config = dict(
    num_hidden_layers=12,
    hidden_size=96,
    num_key_value_heads=3,
    intermediate_size=384,
    vocab_size=8192,
    norm='layernorm',
    norm_eps=1e-06,
    init_std_o=0.0104,
    lr_head=0.00773,
    doc_mask=True,
    z_loss=1e-05,
)
Each number is 500 + 50 x the weight over its row's rms, rounded and kept within 0 to 999. Layers, rows and columns count from 0. Numbers have three digits each. The size before them is the row's rms in percent of the matrix's.

# q: layer 5 attention query, 96x96, rms 0.267, rows 34-63, columns 0-47
# k: layer 5 attention key, 96x96, rms 0.244, rows 34-63, columns 0-47
# v: layer 5 attention value, 96x96, rms 0.197, rows 32-61, columns 0-47
# o: layer 5 attention output (transposed), 96x96, rms 0.185, rows 32-61, columns 0-47
q34 067:435503478528495493449434595445542373526535494479502488607499453497499586508427523450599518527419531518555486450467518484455393475509500396568496
k34 081:585476533492488563496468529466469479495505514531535619549474511532555494578524546547533518380590418565674602546466527529556484463526509498497587
q35 071:529498505427502493479540517474501433513427489434379484496467453493375504375510479488486529502606583490472454553538550401522557451536545578447533
k35 074:566451534428528569480504532493536554477528587550444499528547478497440504483487477568585478573580439509413439476456584567461488396491518501468456
q36 074:506530577469473546473485377389518457471617549567415514506564433516555505522637478579458477608320550527552477495472513518566479482519480555458433
k36 066:524538495462586583470464509527475462537518532447403551552495446484493480585401527446515447536587459436553443524551491538577535527415489494455513
q37 077:483502458484524526475514530577510570581452559463462515522525461500490474522532474488550452510442449467507456477573577454439474435446476499490487
k37 086:481476448567440466449554471582451522568457609498513493529520470624546430549537486484514416503460490431472543491544459493415522585524546485510480
q38 079:561463485495452521513468516566473561494532517557568445501534528491543511529550480505404494467623500530458540522410450558542403517473448457587527
k38 085:507557476530513475613402428483544545489506443538515443539514503424500539507480460535435549514484509469439490425465527511521509473465486557547499
q39 079:458512454497509526512470565553474605516510496598507499510469471473577539568496495484456485568503299499519512402490477412491426578552487455525460
k39 087:510522496519432452627457515432498537548511512548506567530481518440621451557465466403487488532382454441452504511449414574557520628505507589493589
q40 084:430500515511513525403467429532536504447542511439446518545468478552547585518445476475591450505474591576492503460538484401505475413512506523406552
k40 081:552520498507548468452530478455437457526518536534440503449452495583566571510479575547520461485472495544588551582468417427524448523546486544503505
q41 065:437431438593483542614489433469426540515467512506499534455535484450459483462548585539540454572582616480376477497530508530504548509466441511493529
k41 072:540494441437506468408538404496582491492479497521485400494543397511450529497475545465550524428505439497446455551518497500446476480538512478568408
q42 067:486477478402528523519530539507403505550470565477433502410556352569491431484513515435508503544467517519585487507531531447513551475472489481461375
k42 071:530497569439604608465509591399490483417515614576487425508512511582464528520413539546506485527521453421515481465435468552605567471439488477503482
q43 073:515456564426593499505464463452398457418569541530488591394507428470516541497497580461468537504519511492516446472421576489453557338407578537505484
k43 079:459561554505475551378523445512572510498497519480524433470409511515479544515454471426534545488539518483491510491527467467581437572445566466571528
q44 075:424501548393519468366604455480466537453455484544523520501490414493537537563436407463544612537470458536564473514507421398476525566508465484455551
k44 078:488512471526519446468459493540438501537426533453452550523491368546591500540455469535452450619461490476590505565580481542582495519507539511534482
q45 066:542462488556549528518477529437547472487509513395521535443520491535532539532540519521548434439483524541458440414592567395473462504520561486432605
k45 070:537430460623468489509455530467533477469476459465472473445482449528521471427468524422540469537446548566530544445463452464453470500431448511483503
q46 080:465579511487515427408518468484456596464514465546506517464494554506492485494534508524433567503543503518506498470478445493445458446619583461519496
k46 089:501476501492504395528458545510540485447556429523425541471461467481492500447506475501329525571539486510431514580499426572531556558541569503495593
q47 077:547471446536529436479381479477532510464503491506376356499472501508484552480553501473487513471403426431469478455465467439479519499478567522530495
k47 080:557494530496497512499487497491530571493555588536455490474577527544506543456498414534401502533465497522481454514467516490543437489477506529435515
q48 087:493439580481548499425465521511481503521523557598448479592503450479453564447569592473565563556561456565442498458478587512441487482405536572469478
k48 091:567493472419562514318415497494548435488509469485486487496509576517497538493588485488526497509495525559522443421489492453556531478523485516487515
q49 077:435516506423550514567460465527563434550468578483619559434520514480572528522519538485565481476461509496557500600465552475457530513470427553532528
k49 078:501533525461506357431472500526502536535420503521527539518575593570498486496534520477517514502554526383523508434516473512567533484439433530395516
q50 083:490381503455536527564476511485514519515467534482541502535421445462572394535406578476561523535468566362485493528494513535428455519394448520456567
k50 084:495500540463610540483478390428506492604455534538534491606437481572537524491566512543594485489483513472507455506480534501557506550414383430519488
q51 069:470537451446500469559595498569474400450510428507477599488503533542522481527520523600563482480468568582639439559408488444483485524498498469507448
k51 080:504533525457474533442495489595403456547545496578535540504538471563421364500482510499478395504561523524501535459481557520586472443510507493523461
q52 075:540474485461497458462445541458489509462371465519524555595420490532512592509500512474544555544540573533537587494476420382650524442477427530516518
k52 084:558603543511511584605445482528617480502456445495478478552488415508558456466476512478481506489445485461584374463510444468527492531550474521577481
q53 093:508520492526472425491488516487535532498477586442462500532557568647505553471471407476477482526452506409467405431510538507546442556528526530439388
k53 093:480481534622414526498507510482495542489458597545451459478584508531484434453463431505470559455484367545576543478468413520500472537522524504459536
q54 070:501524521530502454553555443559475590468494594456535517532524449578502523512462556550605463499455465500361520488547490454450487500440534573477558
k54 075:587435466421558536485486443435485618524495581493445572468512522467626419463474472493624552550533523578586391455425429482500519595470468504474475
q55 064:501561477464535484495443404543451549538393496445469441592498516472482537453486585553473481442449463510578539517372435489492434478562447459566482
k55 064:465557521406470451487555539523498514514502533524547463463435518570478465529579537479514459472454526527513392435445498497556501391544495460418566
q56 071:494564546482563517492533517598503540553449554457413476514416443480531508601517481443406531547436497544602374508584548518556499541463481548572510
k56 081:485534550471404473449453593505452586601464524521540565551517532493579537573527447539543489569432449489542457479536470459397425584475527523516480
q57 079:497479456447478577497473477490520426466407456595553385549530484436455443478505638446493534453561555518543496466478473457451522511536546465483533
k57 076:435505538422499527467526511465586442532408407497494451640549522523551477527494531547465450507500446485421507406407523551524416544423403509527479
q58 082:432514498460535530491527526500480570620449413532523468535524547540441539543512585466580547417545544482515522490407491463432416448473529496475456
k58 099:465510386425496400476542398451514441519471470579602467429560504540582473477483481493416439415465481517380461448526421511553444444508574459541508
q59 082:429431470482508439491435523403434438539487395525501513541513469447541503485515571518532614408456476505403530565496458482475533482470511478460492
k59 082:504494507477464516558514483527560505505551405565430588499486493548515534451434536508489442516418500466474433516661472506527543518467404489575565
q60 073:533549494534388514479544600549480558423512494460431429479486464499476538558434433443542505534464489544564501465505530537520578478448480515529474
k60 083:551463552507554568498500458510458554434502578531517467486450596455447545471584490494490609533546464439539547427339455551404504494542413510512474
q61 065:460561439528468425602527464456361488493492490463507526549478463486523528475455479503557509459350463540467429505554470520456494404535530503482463
k61 069:492437595454510415501590450606550539511509519463552534458518465494397523494472522510456419537448473532544537508552407405535515597451535521460495
q62 079:617489470512508489376570555518451525593576549467520523473510434489532577441539498466508519539516505443474548501575578514549427438516512522454510
k62 076:568548613533571538507527436472540449492491521444469626460542543512531486583456512547521448502474556516494465560412456516463559503493466536440431
q63 072:514504471541549581466537469475549515458584552399489522512528608569512517473470480495508530528547472451463504462550510473541529475526497493383456
k63 080:575435531598491507585474505465466569488555484434474500434436462533558524514448442556464581510541555490449530568493492487458544573593580568523490
v32 078:498448505550506503511492488488453474449502492533501508522517533565450487394558585522499473459503502497552496430541471464431459545413610440567493
o32 080:503555412434480504476483493570535528577506423527474478539433470435561515502395430479385472554437441566561514493515490509553503524502491538484494
v33 095:543450482475475566628431626421450519450409532529480548497509471510480545503477540537471529478583494546528482443475520464469514470579547534485409
o33 092:555557517508460440421465575467522590537547448503461472564543531478492536547497478566477450530497580520502484498486557446535424536446454513513480
v34 089:487418467511531538467466458579478521524526578424575424547460576475531465554381544471442578436577471514480488511492527510571355451570523541532485
o34 099:521478496526489491487576490448504497455454480452488568452626573484429522497533441566600489555506541484562526463524542516451532494547533467477485
v35 095:525510486517540474648515543534472578544490625528484495479574519467456524526502419408510542499551499488477537532477553506481427526528467458509453
o35 095:540424502500486472429380456505549491459572475511417564501468480459553522436516556581514513495498498475523474560506490563543569441481504530459485
v36 108:554475490480497528375466474422452494515446426541522519519534525502525491447563629520524525499474487486496627585538374500479589463474535515524493
o36 097:495512543518562465572517515650533521536513600486498539523463514526550460483392460553573455525418466500491497427386571604516487570414469568484469
v37 106:587455451530434537556467482436535509566575376487556541505404495595495460464455448586446378535515455538516493558597510564539478432451473565473481
o37 099:473544500466532524465581452651396542425490547623463464494567459477471495512441535556498550508574483507551562424360531525445517493531527499618453
v38 097:408448444457467490475455433486422526591476520410581559518560504578513462585515565488542411511511501448463535434426503516437519481461537430419528
o38 098:570445518488557495438488568455545547494453592510503434589507525481469454417489443532443532482518502497436435493473483489512540517527488594501495
v39 106:464407458467489502611556408479478558458516548527536548469524410468468516529502498516571508458446529470532518499476404403469494516518512445394569
o39 100:557604490482525530477393548390605448521541513474574481448488503514577485425530467524511547480517491435491530439497565586507516444630498507532538
v40 097:413517474498558472588494511480502533444468626456464518484548506594405557498445514528590498452538421459544468565518530440515425612515537487453529
o40 097:568447545532456510417458508555484547489562405473412575487482515365546500513477461548356505578517528495363503502514466472534547468481525523457562
v41 092:448483456478513585479522510491518482420512401509519491532523543566537520442479500495553471487508512485532619552597420570557537422582472530544442
o41 088:501561526497452498452599477487445534555529542598506543534495471556470432530482498504545439510437463471482487463399606442419443535521537466487528
v42 108:444519493504508464481506530533576536423602427513457513432419457505444545548436426428511557401468498511612421502542589479477421504510529525568535
o42 102:486577494495515489592532497455445469513507436475529525499550521467454456507594555492453476427455499511515483547444458528488527433615474453405449
v43 095:556591502361471455460566500557513462449521444574481546416529562472486460515551428509478487508444497515470519440595571437524485551517437565476519
o43 100:463477473496545489587488487429487532520481468521543439473518474458451479417500658533583486506538471509514516569484526496563528419440572559512459
v44 094:496516552525497522408387605515532505447427572492501422489488473518499467468500463473518509469616459525584486433450449544458548612518411396507453
o44 097:493503513445504527598529455438477485495648474460563581438527460456508503560428416492463417518436515484465394485544536492526548463425486558396484
v45 091:602559554497445514474460574611536563542513509398502504527501445505450518398501489506490475502483501484550459353548493441499431472537536501469600
o45 096:454554425507510535518509516442553475460471505584500544460564531516465527618521509449520564522483532462523478573439532580583529573464434534552496
v46 093:597520481497469515567460542538549553585565536590533544460456549519515488521479466600543551481473532547545336484505551554550396475573502512529500
o46 083:442491524492501492496481505454470495399468442511587475482542515538496525570419540558445523502454550518446614430521448466525611534488458568481453
v47 089:487515474551546419452515544437448440489544381552604491491440479508495446464510465551437451495486511461471531536543511428494510362486563477528487
o47 088:486510529444497610549487488502563554512436557479464432523443541522440515457500540504598474467415531454545509548460524582524521476466412456464508
v48 099:431526423415492575474553558441502451497506421490517560457555449411541394485459477468552517571434432470507515517598556465474557537484527551517550
o48 098:550559572472573442459451453616522450475547480532552407525508524565432507459603528553459523447598444527513457408356435541539472417430418523477470
v49 094:625513491438464521631551518599558445484543465601507512436523530467487609439585492483486422510493515517431396494478537433565429449479475543555453
o49 096:458440481484504469518542534518514549481509467442569407471474413489510507499469551647559577587498438400506617477511494487538574580506469484498503
v50 095:487587486486500533430498582577507523497474521565461454456515471586518493530474418514503553563462527521537585534507539484522439526545401487483354
o50 089:468462577527455469562427554399524475454511462511481567502451483380502435501473607405505533491538519408563545530409452486480471563443483484465596
v51 099:438583439468554551429564571521455502535442489583478452451537466508475486465520392505457587490499556445538446469543505599481517475439490566521457
o51 088:485500530542471460547441485538514454475583483531548576425486438526599546543547512523543362403425489589589573485487443453518475513472488550440589
v52 085:604461565445440529457604439461482531437527542414626460513551464467561458469455474520521477465447510432464526524441462527479526508462529544463477
o52 090:453522470496513400507510481556558436518474552519489566535588549569558408567528601489488402447415528456449460483465508535476546482489494510512509
v53 105:469521471533567381489538438528461488564504483491522478404484553449553389558394426461508593464403511477567475542424471520565540437461438483557384
o53 110:465489600507506533426516503487563425470552471523499546556479461535387482533541555449498527423479550591542440455497469493450525504509579496370590
v54 090:458494495505435553542515547553470470530482381506526524569521490561531516504469466539443417492403468442439441547579502573466516501482512537438482
o54 096:476500457465582508486502441442485522432498522550592450418374526483443497490531563492521586457560617491586610527342533451491598423484444477539521
v55 088:480604537435510584575648498463434477478440493502505573512506536582484494544509561491472521426518464493553483494504506421422557548517531527529618
o55 084:529536349571510486513434484516503557567489432527559503450486532517515515454624500521534390512417563439487563506485559549528574447454603494495463
v56 097:473593467463440543510527599546457514398465459481496530515512515597505540407430505531462462474497585493509457536580492494515527510540505541556511
o56 106:563506471555482554569501496499553526478570501501569496447455523498475507575513548536576441455529469515452574490425527585508527459461545493504536
v57 099:456505563425497420554595416531419471505513568493568532574509518436549541506516500503577449487566459639511484503439479515495492510508369538469474
o57 095:583371495448497577466491550473513534585470553468408479473472464466417500474529477486476388606430473407531465471494568476454484506444573481555578
v58 090:462410515491521465551382472500508470538548549475524523563641442539557504457499536573604518532478523525469538471443446508419511588512436566488612
o58 084:487529510459450492519442539520535649490435570479441532457523508528586524496551456501390527547513448542506526547484453479554431468502510501519526
v59 113:463460465541486519575482590477585522521476495468403547446551372475621531533533461570557544523599463551556476465474439546536525520462427524480514
o59 108:533559578508492604472495545502506520402536480502545425471499516489518516569544436484511428532449532544502522472470538439524459529457524382528474
v60 082:508447591533514462574571455488524538565643508480541495543502561528513431565449516448524485436527536483472525437393500549551464499510492451503503
o60 078:547459507448482582455526555537505531507435483468627553483477461483554571560538505495477542589497476503538403518560605532429566480507495526502544
v61 099:418471509529498442395490491531508570456517491521484537541414550461516465569544522426436506490494589466472488508485542521458473530460579389528522
o61 102:529538507514438456534519503482525426489502579410587505525499459482497487427528404472529475387497511511471484514623563524529479447600536553419457